config.toml
rope_fraction = 0.5
optimizer = "soap_variant"
seq_len = 1024
train_tokens = 95400000
Each number is 128 + 32 x the weight over its row's rms, rounded and kept within 0 to 255. Layers, rows and columns count from 0. Numbers have three digits each. The size before them is the row's rms in percent of the matrix's.

# up: layer 4 MLP up, 384x96, rms 0.15, rows 0-68, columns 0-95
# down: layer 4 MLP down (transposed), 384x96, rms 0.119, rows 0-68, columns 0-95
up0 129:114116124152155103145194140082076091102108179134133106131145132074157201116185128091139133119130132093119150104071126083089164108129132221139111140171144184139109116151104140139133158121118160151056104147098087118166109182111125150165134146133131155069185142155170069135082118103127089078
down0 090:132122137123150124126056120135171148133130099090097150140118135168088067161061137188109123150121153185133094128166161185144108138118098054100139114099099070158156151136131101141110128145143118096208166111135196107107126086128125092093115094085143119125095131099088162143176128115111209191
up1 106:125169082116182165192108171119159123148122103153105139129109077101137094148080129187156147153108147125190121139127135087141135147133126178118070121053172140094098143092136124109110118152085154145148161083144062128189184152097146138135203130138119100110156124110182174131163196089119161143
down1 085:154097144080091093127168149082070160092124173147145157084153160093130166089174130071123180104163118126076127098146082133086096179116115129135147100178087125126139175138152124150124128098159117121160140206108148101068076144189146098131073138151176113137128121163071141142078088159139126099
up2 093:124163158145159118199110159135130134137113120180120127065083102148147161133132116088163149119140130153182128157086166134105106134106131052106124130175117106140095144137133119123150072137060138132131120132167184119040082109145136118113113094103083128208104160137077165074144199085159096151
down2 105:079173134129095160173117103149139125155101097173159144071136103111126190166142169163114141129118170115163138092151127097111149148108148109087155148154123119199174177176184143156135114143092175099159080123144100068105121091105087138120046099141110122119104125140207097121064126119182163127
up3 126:093157116105092142151140070104131097127125144139106115169162075113138085134119106143153136137081189082150154117116109181141127097105100118102111140085149148129119106153139216125133099102160158055172135105123129118071152179182122108161086102166074091145177113133179164022107126150105134122
down3 091:146124173183137139085124171180179112152163111122146144109112158109125176121144138159089103109176060150093117148139132095134133162190133092158164099160098098165092159096107117116148156138069103138089133118125113134200149091111095150096126123107176170147061140157084108238135118131130120082
up4 097:134136093108125178133112167102110158098142160110155140147108112137115061190111157092161132139113146085170164155134112157098218152135140130134164097140072163177167108078069129086124097117092144106133120110169108125187112133143202122091133102181079167117163134117168195093118175164112161143
down4 096:100105107147164065068076115132170125126133141150060136164125203157131112116098097133099076147187147195085090093163143125188065112072160171120149144109210123113076177169157134140182098163129119157141114124099123150099094100110086140176117121132136120093122125138143100147114141122119140111
up5 100:113142086161078133182113080159121133114089176141100132179097152110083141231135097129111114184171104146118090127133199100072132114147117125104107125118135123141090082101091071158068134147181082129083131099151126183137100156141127138115119162077120142097164142137120093141078174171126088142
down5 118:107163143090106125117132088201155093181131120111106152147114112147158152121066192125154169134122113095133095093085130143183168155237128131116104147137122074142163103148105156148105149127117063156076081173086171146136116064127074161092132107129076141085119140143166142101145153120131090116
up6 089:152203142155112097110181166115150092148156140117137142159104119167048129179128139086109052112147082115126146140121076196201168118112187109142178126150143107185171149116149129137118133130069112076138135161157156119130095137154156158145138139131101109144188180164145169170085126110098116138
down6 104:131075132147134156135084162148103138201163118114143133107102130079168104158174143152083126103067080145175102132082161077089135185147120198160128131101155117121080135113131096088169128109072107109126175143134116161180131130144086068143094165099067119162124074143114122128103184106166139083
up7 118:141141119141131113148107082135095154119156135152145094114158125083115097095083121087103129150133135100123211166109147213152120179099148095140104143136151122201149069121127125167151082143148178091110061161151174151133139213145118123195105170104103131136052103093113112108157116134135093087
down7 080:086129151108134189139153191145125102097101126061150137118113167156115155137178065164184129119114132152139008109153090058109136075098109130124139131108142124097124149146094160114092155132110105139121146087069122119121121050090122127110174122164138111149210140109113105135107167127130156160
up8 089:135130102113136144096079102136096153101066148147122111088105195101152113143142107188155157184111117196110142126149161191031150160160096117113117186106092143119130101157065101119114136190074092104116117111155138154120128131112170116157126127091124137164110098136100093121202182125125108183
down8 095:126103146155100125143152127118154152188155145125102069143086079165140132151173151159070124101045108068200137102094131076168166118158131130125142115136144146116136148121168131136129142109128131091080146138107158159150074102070063172171135142174157089115146184083120122136062182140140125083
up9 152:101115139084130152133086098090145149119121126117140123134121147178172094125112103143117162098082153101174120106184137183135165112108154125135150119142096098156099149154113141108124047085148161062109188118109131073191052142100123150085147059177107092108195076148153133151133183140169104123
down9 093:162145139169116119137148156150131114140141137149104150114088128086123118131135143104108069118184108124081108107099120055097119176170079139121139162109152141110189115111124086162130185158142118191124069120159149161078188097156098151133119217064161135134103185113060129136130093147077172142
up10 098:057133118120076156062197163121141139107165128162105105130194084090093173103111104149162091111126141176114125126159138125149124180168142168144079105145126146138077123170171112115093142080103101092141131159120159203154123182111082163106161129120096183101135152127147176106078127177100165123
down10 096:115146141086125110139110122120114124120030159093174124190144160113109106153175134133072190152133169082088142164083136142114143154042104115142097144085149092103137127089121129152107104141131177146078134110140130072111114081108116088070145068136107158121113131118108172189183083115125126080
up11 109:168160118115069101144160147058104127080110165100157102193124129132041112075138108109150049124159118084145079115098116137163109152146147142095176090100111115134109131136103128141157180086115028147178151120080099117130151110068109136122147111147085126143140168128158116171093143138126098105
down11 096:092123136140224178131175115148145180139105111114088155132084134185182181163128104081103176151146108138106175156170144099142151115128159097157124124174162139115131101129149092148087107160076189157084135170142146116130122203177147108164113153156148136133124071118140134100157125141102203164
up12 094:140127170117093145098126195083089117115085114106096101144174132186163138130137160132104111088142113106117058155143097153118095099111138175176069119133120136138108104110132172132160159132151056116159103134195133096158139137111137185167119159077163083129119176155153141215122095089154102061
down12 091:112122113118086119173114052156152125190194118135188118126141158094138117129130125131183150158105139112103097086127139129158125176134179097065133132089096119136177159117128093172097068133101172165106114204130105114130118104135142063080117116193159167129147094094128152066089120152079145158
up13 106:157104084080102135129123221139109159066060162126146192104127108162135133156107115096126084135084176121126113159136155161154137092101149061107113089114090124114125147119106149087118153126129097146157106121105057104109091089133185191137077134113074117115198139139102133116148164159112165079
down13 088:091186156132140166121150049154129095198152120096116083167123120134142160102173132132120167105124069098113136127105124097176084185186166170164114100144157149166108139130139093195110143113102215128138134123143164139132156150158114085148167085126130079096064091110103093136092124098141097160
up14 090:080139085206078100116173168101089161095101182118134122140150061131081118119180074145121212066118124128110094126128135102128098173119080158124113106091096121146097125090138160185127067124135086166141090100160116142122111148118117094160125130148108173123106100146159111096166197157091116117
down14 138:153136130168140146127158132112121198094120118172161106130166153119100065130179153157104209186093103138169133184138126176117106042143066148124125106119167118111117113080098117119122063127105112206172116125151129163109148190075132088160103091139095152126122126087151087146117137163137117107
up15 089:148102128115146149076172069144094092171035078138150137114140160151148135096149142101108053092090113168147073155173170093118144095168078148116098103166078153112095159122121146159145132133127141124107110128133095130085126156131136102105015142120108124185165128088117116104103095177134137148
down15 106:149209138107130143115121097142074145160111130150127160121129131095116079151148115123163130124212160136162157144117102184112071093135130165173102156089102078126181128109098077099090138168119124139135109148089162179151129145092145127166131095166037148142119092160151070050077134111123101136
up16 084:145150061053092137073068165143138087198118096106144102172107107135155083078151089094112119131122094124106134129125202104161135108079143124152114099108147047139129118108090134155102088135080163122088124135158087133181168157105143120174102144193121168155115158160124136113102162113102148170
down16 088:171093061080133110114122120203142133074110147094137150121169109132181115092130160147162096095116107119140129126158134104108136131117168127081159111109112149162152146143090082158088151124086140109114209125111089159189126103109137070175168096150105148205128135106156127160118061189066156114
up17 086:139094086122149143084066142141139163105147117167124137098176153101145180119141072166112134098106130208183114149107085188136097124119135105123131089064135118133073174087169085147138052136113104119119101156127169062123160157136050143143140146138118117132102167118144123037135131117092131146
down17 114:115109160164088141158159088147147101157124165177094132094127127192157170131128153115122131130059122169079144186134035082102137153150135153097126113130178085114130118097142081179110125154147132174179119093111162096069122173167104097127133143159068148115100175137052158091116154132149107140
up18 079:096156157136131125145105076122121198107116120085104121158147096073134165073127088124108118173154064142124151100126171121093183175121115150044112127085138127104071091129138139170168101109094130136105116119167178098105176173088161098155135120091076132161161140126135095135140190056173151137
down18 102:134161162091151120099108146071094226161106161121105059100133120106112164145154100118150066125109142098130092125179120160105106148177150124060120125151117110096130077116152138085198163161152103128113102096112109149115165089126068151152146147126135158129131130114150188128228092100115114103
up19 104:161131084106157159108183159118101109137125166112075114110111146134188140154114142066126115131143141142103145117093151156167102071139052184107090146075115164130167122129138153171161153150129126145060099152184049133147123169149100163101093110154153081142119099159132160116188112073084088084
down19 089:066129179146082099122114131116105160075179131132201093152135142110082138093123115153157173151125113091146153111142073118133150124137187147152135125148149060127087117130114142040118078146042105127177164077117182131154167130118138086122122141101115144106175141116203115133085095156145126147
up20 086:060086115108108128117117127159217154164164133117121111046156137135159145128151117115121114109115128047170074148114135097059160192114096150146158167070108143127079085131131172103106135126114097199138124140161140129119085178075130097111090119090157093136103116100139092119129157138124127190
down20 101:125166194175095099101092105122095119115084215158100071153102149122141126114175062097143123077096139113169135158106150128186109127169158131114103093158133135160078148138157177099134105118139123157076106069112187103153121124177179109112119127095103119081059131140153109153178159122139143166
up21 093:098170130165093070125087185135164126107085104154187119173093096142146092109137068155158155114126091160127150167164097099158138198149159124111123076097165107124085187109121097120129100108127143175166157126095084123116129099116131105095166111153114072171069121118191091098127175101164074121
down21 092:086070171076147170196091130113081086097133172138140181110154148082157139133128104178158107083178141076104163104152157104155107092099118154142128100103094169151143048169088099111111148158159128078127091103131135120161115167133190133111117128156141106093159107139118124161170128086067128077
up22 103:097153108157126115118109124127149110076059126173113109177141145107115135162065095155097183135107177181171187092164126143115116169140142126112103156169158147136060126085080139130123083165193184100112100172200118152111097125123138105125153148154143128151145106115110127061130156101190180161
down22 082:145141127109131162170138136103125147127178116065154144102153103144186121093202143113139070154117118101115073150071129104116107134157118119106159111148102170152186161159118091123112215088085118182176210088092120189113152125142088139132150135145105134090129121171133189157099107150110079116
up23 095:173127090117093123176094139153087131116180137123135111128149165138131120124094162131144104166164131223178107115136104135104125130169123141083133110126105208178180108113145170145146105150132157084046116148148100120130145145069137123118214081110121194132160138080144149115180162083170127152
down23 089:138139170123182117146145127095186125246074134147111127148080108112139151137178087140098139073096142051093121169177141113136181156132137129144125161096142105105106095126117089090103102092134120163157094075177134127128108106171138100146092140135176078116112109128045102146124087135102108109
up24 117:139116148104126067100176169096139147076163133099145099109130119155183147102106133112108169084115173119147118129071109138175137087134128149108122175107147204202132113109163174161130126090129112162124142165157106138158135093141092186121082136094123127166101054179160106159142084099160126040
down24 089:101123102152137153109092094174126121200111130179102070113104155078127088124166105152089118193148123142155141081168133074094102151111152111121139094159153101064094132110077089114092153143117141128205153123106120117078133137058124129120161078178152084109154184116102183086126129182108115128
up25 093:114123144104110155147140111163114086148147108174125096069102141106169131126113151118145130163178060154135119136163112218056043113179146107128153147111102111119133174164136119132155207174193159157103085109123091143102150161111111154175161118137141153128091185154101081080141108112113137149
down25 107:146129174087116177175175116104149102138152172068150139134182070090103074121126067158100108150164168104127097164104147103196197186123183088166097116156106157127118108119115113147151136133117091111141124129152182108116098196147149103093164105164117122137159103114152120169187188117114120147
up26 092:123127120121189120072091107137123166126125075137142114074104197165191167115155122160145146106137133174198110133160103148101132160080095119107084115086102133142172141171188168101172087143134130170080187142156172201148137170135123150104110122159132126180140125112176126112137168077137131176
down26 117:079155164113169130128142109122146113106135132192177166069096135102073119106145173112118185103103098117164120189096133143114133133130116134180120149091125129123126112127164175114142173133156098127151222130129109200121143144073114093087130085128139167190105046161121154061117122168099101127
up27 086:130126106178125062072117094159115139095101114118114104107163132105115145115127139140075127047133160114141111073113154108100108137088138123122036092174100150115160172090112102100127095101115083150103080192135138154137085166139103107120041143120164045154152110111165102114111152127182101125
down27 102:139145144128101193125142110163162109162155159138151143095171102164155086153165104144186137177123063152153086105206104137110181142142123138138153166085152152124079171124131127118116154139126127201146129134184112095098148132158124152145161065150122144124065153068153170113124170118123034108
up28 078:132112118196128116119135151102111168128119150119172158100106114108182172104179133050153101177083123231126108122134079109119185105159144140108070127087138163149117158113099121168181122158102176143113188114098153120182099124093150118124132102092103149149143062108135103119166174103162091150
down28 083:139113158074016127095156109143106134170112139082098068168104195107133105110084136170141144133155146045099101164147136151137181137170122088109151151157156076154157067100125117104069088102121138138104127153150159144114121062146144159129153162191120088117105138108151145166112097136112125120
up29 104:088131096090124114178148134135114108149160128089059202095096153100164100151129167132125137150115118158118137147072088119115161040129215088118120181152168113085092140179113149096197173099137157174068170135114090100115102179096093115178137145150130133126115144131112127138145111117084139111
down29 121:164051060115141107171106133160046078121163125106113156087133111136133133082137142142152121168115165161144111173135131131089147110156106100086079181118149154115140124085134086157209140150159126145121164089137166118098081100090107124165120081162184115094108103115138115131122144106148032095
up30 085:128141132086085162177075106135182153147121150146137153177082149136101076076061085125136151192137092108097092151128157141132182195109131165118123107172166095132104106133097072094171100139147189177166142112129135123122100169074083131149120096109124073164147129081124068150110138153143104104
down30 092:104159180159121088075106183160071116160105131089149149113115119143092131161106128170132196179121113131172124115164132124133069037114115155098138109098078128165112167103126166115090151129114058087080098118104154135112083132177128127135119169089080102101135153154162172059124074125114114123
up31 112:084190142108109158099146115082141076152120118132119093102150096085110117111108067127132100117147107085143042085138069141110113179132109157138147140104139103114031135096103094146203104150164120132147108160135160086085163171105158176171142109097088120131162141066109152097115084138128128169
down31 086:145070120135184115135096139165137140103141127122123132169098181162109121142164157175117134136136142185117199166132141112135149057130150093110095119157155153139207112124153195096097129138074123115115166097112124147194094105162105131106137169163181165147044099178162139162119151099133141063
up32 126:078128151090141126131109143126162115091115130145083150120138134142186152136183112128092119151112104171097043103150146115110084082135113180150156102109165147123096132144115192131078107123122070124129101147067161098087120070140124094197177108105139156113202146181138168193123108137116065109
down32 096:219176150105140074106112164110084143118078121125129118124117130119085148138099126121170146076124129105122208134104068206129137162110180093113103138180087126119143118125138077128157166180106150139144139069101145165139142201127097121107113110158102073127117108130054100101149150117126188128
up33 094:112103117143091155122125129164171091130163125134116087085113113176217114145141167120041142160152141102087133105134139158128145136144123156134106126097115125094080204100150170165203071117155124100121109093137108165147168148057087171101133170152131182110114092148159156124171123124075124179
down33 120:157111097114149158134121100138102140137162158091102128145107084170127110099153112148126178171097116169194120128106083121130099047136048147106200130170107111137182138113114131139142100160189136188114149093123129127109127119117070172199170160167117125184098171130073105099127084079133108127
up34 108:101143119155157148160095090124121122109155170104118133110119070128154147173101120099102143139148142203102130122128117155188138117177131149063125190176188178147120168122135135121140102114118157118114123175075145108091217090123156078119139045089131165057099145157169149069137117116110119133
down34 091:140114125080109115134190188127147128155112111135178101160084154145095142085173113142182111134107180099142106168152123057095146134078094080191143064091091090130111072153156105135092124188122110124123136103175136164173110140145081187123090183141146139178120113109092124157133107154096163164
up35 108:146121125102169100128100138159153178136158125114145106084099166103097211136140113077176094119146069158027109135127153130078143121119139161121163109130111115181107098149161083104113164124106097148179118060115139074134124105107136109175120146107075170110125192140172118151133101156180106187
down35 092:119144119141153142142160111104114098138139145133141174123186100182093075088117138152123154097062147103183120129125146108168095154177095092109076142140135118105129176128050109156161108184128141131076116136099054150093187159099097099114106128154094124136140099101106196066068165087101110092
up36 102:173172019155182183146161151104110119128152140053105082100105116155111093164119095108113109141146145093120148104089143138101137178140126171119104138141132120146173122127178077088139118155061100164101124143136166147144171154186146112128169124140111129137082152134148164074169074108066132157
down36 097:143117187144082124124062136176139125102105092174157143124154158121164136086120164163145127171093078163146122132156122096139114084095136133130139129113120147112107138107097183153097163066177150100169154088125098190077105141058082127104094115134162093131151173117089098143079193131209121093
up37 101:134143141131114127151179173127144120148157139111157063160149147171172101136103175071171107097151133137127089082140096149130109080102117120147183146101145140122191091160179180155193140157214125190160132137103119145123120127065154151144140086143096134179143085158156109123126073124104201137
down37 115:137080098158122129113082052133153113104113116109095133119151126095082124087045116150122164139129139173121119097074101143143110133165118193167049175156120053182114132134115118110107157110118059118152134157135140175133145103088148123122055093127144081129109085153112098114083180085131111094
up38 120:087184192172142149094144101109161121171143106089127163145130040114099143132163126127151137099100114163172146144140080124119094090098095078097114124080129136121142142143165165112075132190107151082133125164092144156083180103177115093047089123120165087191085106132140140108098130143134105080
down38 087:180067053083128124132137145122103106084081181152129130119116215134118169096078090136090077168134105120096135154111184125122125207123150157129147108176149128118111071103104117080167140083170086148133133105142135116126089142087127125162130103149069157076182145137148104148111118147135189143
up39 091:093118175143118136166092089139170119154104111096169159088133105109124138094161177135108172156128110102138139092104206126102163087119167113130168147129131128112157147124119172101142127111088179078154100118125190167132122108114152137157078188059106132122119143119080133020095095100156146204
down39 102:124100169073061142172090148112116145134165147109179148122112095098156143162149147143126096113133091101114146088115170083054173160138108095200094156166184151162163152145132169152154150055066149115164145144087189104135121138113123184083132132092108090147137138112150163130098162072114142121
up40 086:117162094181125128140136141117131090120147151131217096203125128124097166163151137130125124093117107184171218149076100132182159115142103189072134178130152141147115147109131147156105093200169130120105117181147100099156123142124202113145144112148104147125098098109100117139144196144160174109
down40 095:131091140069106125153122081138127112115108122120105135119133140148100113141180175130174104167148179107113044113147113112038077157126084122083150136166153089177100111143174154156084070118154155133164084137106126127157159168135151136199114147170102139114162166127191122074123083137170179129
up41 097:107171141166110183170141079140135117125101143093104105151118106080155102157128152111139143169112098063148185162084134069124165140123118140081092124105112121154113175113097089107139074153085106090064127080151074121134178151208169136162106171145161138122162045136093125092101117158143146135
down41 103:195175137055101113098166136138114138173104139074126126159123152116097174181137097141125156140118146117114116138122139089129118080182195187166138116105126080165136133076156167099174112150180092147132093133135192114085150108107141098124149110104135160160085162155172151129174145145186051147
up42 091:143118122078109106177130103123123162082106168080194159053098122130174124104156074126147145101133151094123133173095154170091101113114144113051062117132108130060139125115135158080128110082088112192100133113112099097124136105112119137107102128171147160132146171154157114108142128136085027164
down42 094:120114128146142102114116148106116170180170146211049091163150156104149106177138157162072111145170129129151176111132115099159113151168076138131136145130185118157153113162088126120150104187092125115095122143127147203204126091163152093151131091085124072112122085119088143128104130117145205097
up43 087:101116176092092092084143155076131128114162082170140106112153107194181110077139081181185110141160134213158131135140163135140112121152131123170105169096149193099136136153130157135137128102184085115105106155073117134136150135085154116097125110134100148147139134153124089094125129112132102009
down43 114:156152086126139153051138141139128174140175055116095128185112130152151156101155088156170097060144135130119082131131137153136110161148141106138149175133150111069124106113167198128147082141202113183092156091117096212133104123122175140127111145087112101168133158119113106116129142149136101046
up44 110:122124145106106060156099100154122152122108165137137098118143168136166152157121141096173145156138143142050114123080192128110052051165156116145135092161102119142133034135093187155104176163143120120107134132184173110115071121091101096161082166085093111120110086147137139123157128148112086130
down44 086:125102091170143181122119168112126158119158077177115156151164122155134130122135109176101097123105093055190123105150054133149164175071125121149155174118142134101160187124156065104155099149127118123158133167127070149170141151114155181106194143162170150126108160095118140119142145093097210125
up45 081:121080102166160075099126178141149083114094102175137161171171113171053148160118171111129135095102210135179124113088161057117137109127129109175104132137165092073131143084120170152094092095171144149104141180126130100123123088085105108148150097100138099100106080113157140077104170120165153136
down45 099:145155055094117097083104130152119088095151113119070155162145071119146043154158168163130119164121128146078137117141110126135108099091156124106130129143133182089084098157126110112167156126072076146139134110140157211117114149200127151135098172140094149166116134115155062135123169124195179101
up46 094:184119140132186138132087096146143118141129157116137114141149109155163115144121149154166172113142140125168129168108157111140113112058147076113100141156139100082121090081134066143175201135118146133104120200131083150078134106048089110146075125143119086096069133130064068077117107130134186154
down46 097:069166120158126102062131162106136152074158114127053219104114119142097208123157134154110106134145126090127112051149154086137180124143111139125130100154118149128137092129106229159101116095154135130135097113139168094143093137116118143124222109125172122156161148134161149158157145130139137095
up47 094:118136097112150149083089117142137168176134152198107145074163128139098084063152137138119089162149101153129118121175191132114128131150119098134120150124202119069100120122152173187092157098159121158128113157077119147089180109145147079148093207097161134173147136149066114140138088137094164181
down47 108:115117152113138048132109138056071140090130139072165196150073144135151132158140095143124130087155153147179151114105133092092110165104141155093020089102098160105135170131157111108159118161174173112131106086158142131156068129111120183105119109108109168088136133119127190133150088143136117099
up48 106:154168097172136151095099109140133128137135138108080143077127094139149121157121131164131105149134169171077130089172145111142119169104086115119098198071090120100172134183101138133073090110103110156213095166152076114105125143171125090143082130174180080191142116140140128050173147124148129152
down48 104:146091147102130143099089184123062130124118167183152133154029120093113125102166191108145092118154107106149071150172097123125166150043135098114117124115134160162091135086146167126117121175115110146112125131070193109174126172108102176125129176132092115091093158136145135140085075123142172134
up49 104:033085142113071151109117135120189050151143131167125199113141169112087130091080100141124077125097140109150108185133129179106168129089168104101158075121129101096116130123129118168143142136078196133105198116120130088147128112119118119130194143120170137128105097106086140112087136091163100157
down49 116:189174162095119121113097108131096181091114050085134130170143154113137087140146162071206181140142107114146153070110118105096091143163137128127074124150112200078169179136157102108151171149149122099124106093063156124097149134130049127149150138142088121122126165103141082128118122143155106088
up50 102:102125089125076140113136121116139125116132129164077129124164101167159130125131141118063090121149115181123114134098102096107126073095156180095095140175159153172137101164153180174126157089129055088058090129109077130107162108128132126124119176105182125113223124184152143137099104086063116156
down50 119:130130155090172117131134148119151163109018099147082117051140113127118125126148080126149114110124141140138103099121105087129118055124082179078160088138150152077161085104127178120162123093112158063189112137204101138154154131189081120195145136098144165148103144140135138111101129145136133108
up51 105:100136115110081173120112156117137122197163128037196149151122126119118119127149088071164108163111099146084090150117189171154149159111078097123194121140107125169120090149101117114181121160129185113121199177160134076141096105109110107099099113095158150180111133134154137099161086142177120108
down51 099:145126152170170045139129095105094168084067082169064113129161085156138135125117199143089145129127174084168147069092131077112074109133177135122105144139103168118166165084204158128142122118118134134150060129107163132104159155140155139170167094180111118102141133116138134146119145152089169124
up52 099:213170134101098114174102127138126142111112143169135167088118080119148159136091157100121087155088151119189097183102197201132103142126098083192072084133106117182120131134169117091095093113094124091127110137101120078071117194110120134166137114168142114172104138128142123122161140137163086097
down52 102:069127122107151131090135071124135090132076126130071150139147117068108040130115146164153147192117098138077118101183119101176105097125110163146165117191120162083092121173135161146158141143115100154129145141135048160152120095118137128098118124131121147080139110131168053075089062127105156126
up53 093:107140176096118139093180143139090148104097123114171115118129140148057133149152115075085124159111060157081146067138121141084191189142091175109133104166129158084136191139137142153097082109145087083151133140132196131157120146098177114110093096112130143091112093121145161123062125055155114106
down53 123:118161141127088147082085218160170123083138154138170096136082135158150098081143082118177157097085141199135099143082091179129140127140116137108080135116167069086119073123132099118161132136114202130097161053179126162149102103171162128110154118135159100169149133160158130103125132125112090124
up54 106:096106104092161176097162127063066082132117118130195114176134095155137086094135160118083115138095119142175148145170168164150171140129121144124205149178086119113171155131074118188146177156148163071094115135140169121166145134089173164146121101103157129098104102139128107102102077112152187140
down54 087:145161148116104088122108127182169195105123144174091115102105191089116184132146120083151111089188167128091127132106099100086099121113189137093068102123147132103053108123157165058100123138116109162140133080114105123095124177146112106121133112141095112184182180125099144159114143137158053111
up55 104:127164144069115102158104134157129111102168094173130176187147163141114110079142165120107060139148172150150115102074164173149128131112118113174095039089151156110096107086159160169102120074126120117150129118183148083131104126101068140129165103133136147177130146143157154149173157119194059120
down55 104:102151116104150136066151172138134121155078179135078147113123169173109152143105181083155178080151077085095150116167105161039116097148164120065164193152164096094131114118137128113091142182153100127129120117120131209111137152175170104154119148144136150131114124170105075144132070112129148141
up56 104:104164136137101130089102119139156150140122101147086153181152068095126168153110098145087164096111133162178165120124127107133143176090147090139088102122136157133101065093143107140135082199120171100145130192176127134125141141170121065128114162122154111188090072105107130076134183079204087101
down56 083:154103137098190088157128156094077145092124155125153116054091110123109074123117115141122084142149111118128127150146152133108095130114099178134148186135176135073161147149080135098153156059143119166072165102087111084156099131103120150154121108132104127065136185156185133126105108186033122160
up57 088:163118093151166084178112162103164126168129101156109068123112129107096091147076154104140126081133115102156121077098122099157145099112187173137145214160192121115139117116072178132151159166150083153083179105146123131118166123092122120157167145077116189080133125155108089153153102101123184168
down57 117:091102131115152159098141120161129119142194159126105172135138082168132090171073129178124127089092117125088107102098168105113161048131148195100106122113162085133092065133098146056154139106186129169150080141118101134177142179091163115108133139116134122118175122192168162129133188092107113116
up58 096:125121113148122156114144150178132087143132088130148153145136085138135142117158177079101118122107101171092174156170142148176133101152131183157113127116094173210089139061150116113122104173082143092106115096174136135128123147173127158090147101064152207170136103136060179142083186156131141083
down58 115:110150108193172096118141098139104143111130087142098143136186105080140161141159101092075090148101127174066162103172112140099112145155119129085099156120122185088113122130139146092109090104110116132167127120135124183125058181176230158132125152088093158113071158106106091149085125119152164090
up59 096:117133104119111147110091131150115098134129142151083157106113173131112142131170090113152119121137093190166094128087097106107123156126094121138155088162075112118130153103157097040108164159098130096074157132061076136098056124114142120122255129109124162105199120149159149113110155110116096108
down59 093:094178111158135067097152132130167164122101147134186116080185160102168160063159111115113095156112100124113153085158111121074088179143169155154158149098165153106164099136143149174129122108151110101166147125146085159121184188153089096109161091185170141122172169086095121099159132176108165098
up60 119:135079130190118075091111092174146159050121145171146139114137109131113203137133108115118143116128173125040138106117125186131127141156154118111092118112152159182131091119128180103109085186140107174159136140115196152103130116164085130154076128126095120126109055109077115142143176144111064129
down60 093:114165128087141160134130162089097158202156094112074116152120121123134094131086135187107113106127100137215130152160140108088117098125139117157168138132134098069140162201127102182156187075148152112152132133132052123148132135077187149118155131120150117138160230140140138094117112113122177133
up61 089:121182098160165174118149115089021072162130135130153121135161124160164141141173148094117119145121107215118141089136112079209102091213082162136119109169142153118135138128123108178095144080136139092089197118109147104151161133106158135148160109098132165113122120146144157121082119104139120151
down61 098:176112151074072123146135156084160169102165175149123096149135113106137089110114120119114162130112124076208138110136113159110108032106151074039123085165135067107131094106154160046143119105167125164150112154108129152085118169107090127125109148101152145130143114154129076145110160106112119171
up62 083:169151149131098164131105174113141125098109119149154168149132065092117159119134142107166045192104114153153150193127105110156125119152190073114140121137145150150098099087100134125171192182084180158103155155118109135111147152102087126122166079143117104165142105109122131119085151133145102014
down62 097:160141108184164156035206086136140121160107067148119127103095191111076095117131099120102099109169095096117079163136129134132137146179196142128131168173187102104159111156080152156125087082150124147107135165142143165167109068116118109135141136169139138159094155122119094118154139154079153170
up63 074:154188098183179121142195128152118136155140137167154117105155097206120103131187097136131097128162152139097138093060171145114078162122100161126086095092128084127156102117141162126179135097134090123132128120070113089087142146134108078100072126169109043131151119121110173066116143100090114156
down63 083:059136166092111137089087106154148093095106114133117118110082128125096165141105175091206186170098116115104069116148137088159129152105147144130131154152150159133106128129073093126063125124105116122160090140153108150190150160110147185122195109056166115112106141191113122124131097204158135088
up64 090:114046094156123143124110194125140107131166156122142185089180148130145114178081113144139055089104193151142089079131167155154054116113161132152183147130141145121090133131137112138145123104133119132080156204124121137084128118105080129154122134120089109125143157140097136068139046154080126082
down64 097:160190148071129120178170091110077165173108095131121058108071140135158131094188137154133183129103123122110112149129102123094151140177168121128057108194124091126140131126157109120109111159150057122146079083069099109162165152136136150099192131171154115117115118083097159153133141177116096106
up65 079:093107156109183197144094153149050150101148111111110118077152116142066146066123155155100114099118104086106097171125157146077132160125122079137139124086156120071082167165139157127120024118132143190119071200124110123098197151112132105101156118142125140095098114107139121152131125119137138114
down65 098:135088109128133203093143101035112136086046174158143139179139140124147148061133185105136140115163111108095161128114141101127134166172134150137141123118138120140042119124154128080095151127148147110092135089087121144156125063119150117120118140186101137152141185106148156112162109067106185080
up66 109:098078084132152144146123144135085119158083121148120158112127183105121081175097153100165072132101178143101149095129178111135086061085126110161096125104130111092172133088057182090059168177114124129163148095136095129150152124153163145127100141165113138139191086130041137143118152165136153153
down66 090:182162135109148136155150135180109116122132177096082066148095115165125163128159108154116142111160086129137096179118084110113167157188098133145163128107119169151056103191209120168164120102102118080137085152094191140168118122152097110123159098108156114149085172137163117161158115062166126105
up67 112:147114153121068109130155134120120167053168138127134098136135145114098052052134121109158107149218113137087141125089107077109084121116120118130130105061153136130129072167150184129177142176160155170136127115156093230135122110127112171146109136142105184140162099123140071111119121149116147107
down67 133:133121115106124108168152119091127080096154164069197153139139152133064124090097143108133142136189100200105146118114107147137131169161072104131142124066151050102130107101139129133138136125182143141094121143098151194125105088174129146113054164135091115163195114158130121138125192186146090117
up68 112:119159143048122180148093165152118158110157120108095116141139157119162117174102129110146107097186112165183128136163085118124216139120150044131119132118110078112087200134172126101200102116112131146106101157092132150148145116108155092073140061133105120126161183095120185136134139144164109094
down68 093:123140103185116111086151095093184141171078117124192135082149133135122153057166154160128140169069129108115124095086134142118069102120118170095096156106173162122140100138101157170099196156070167107189128154163121146120124130108079104142129150168178139114130111154150119158157207147077146154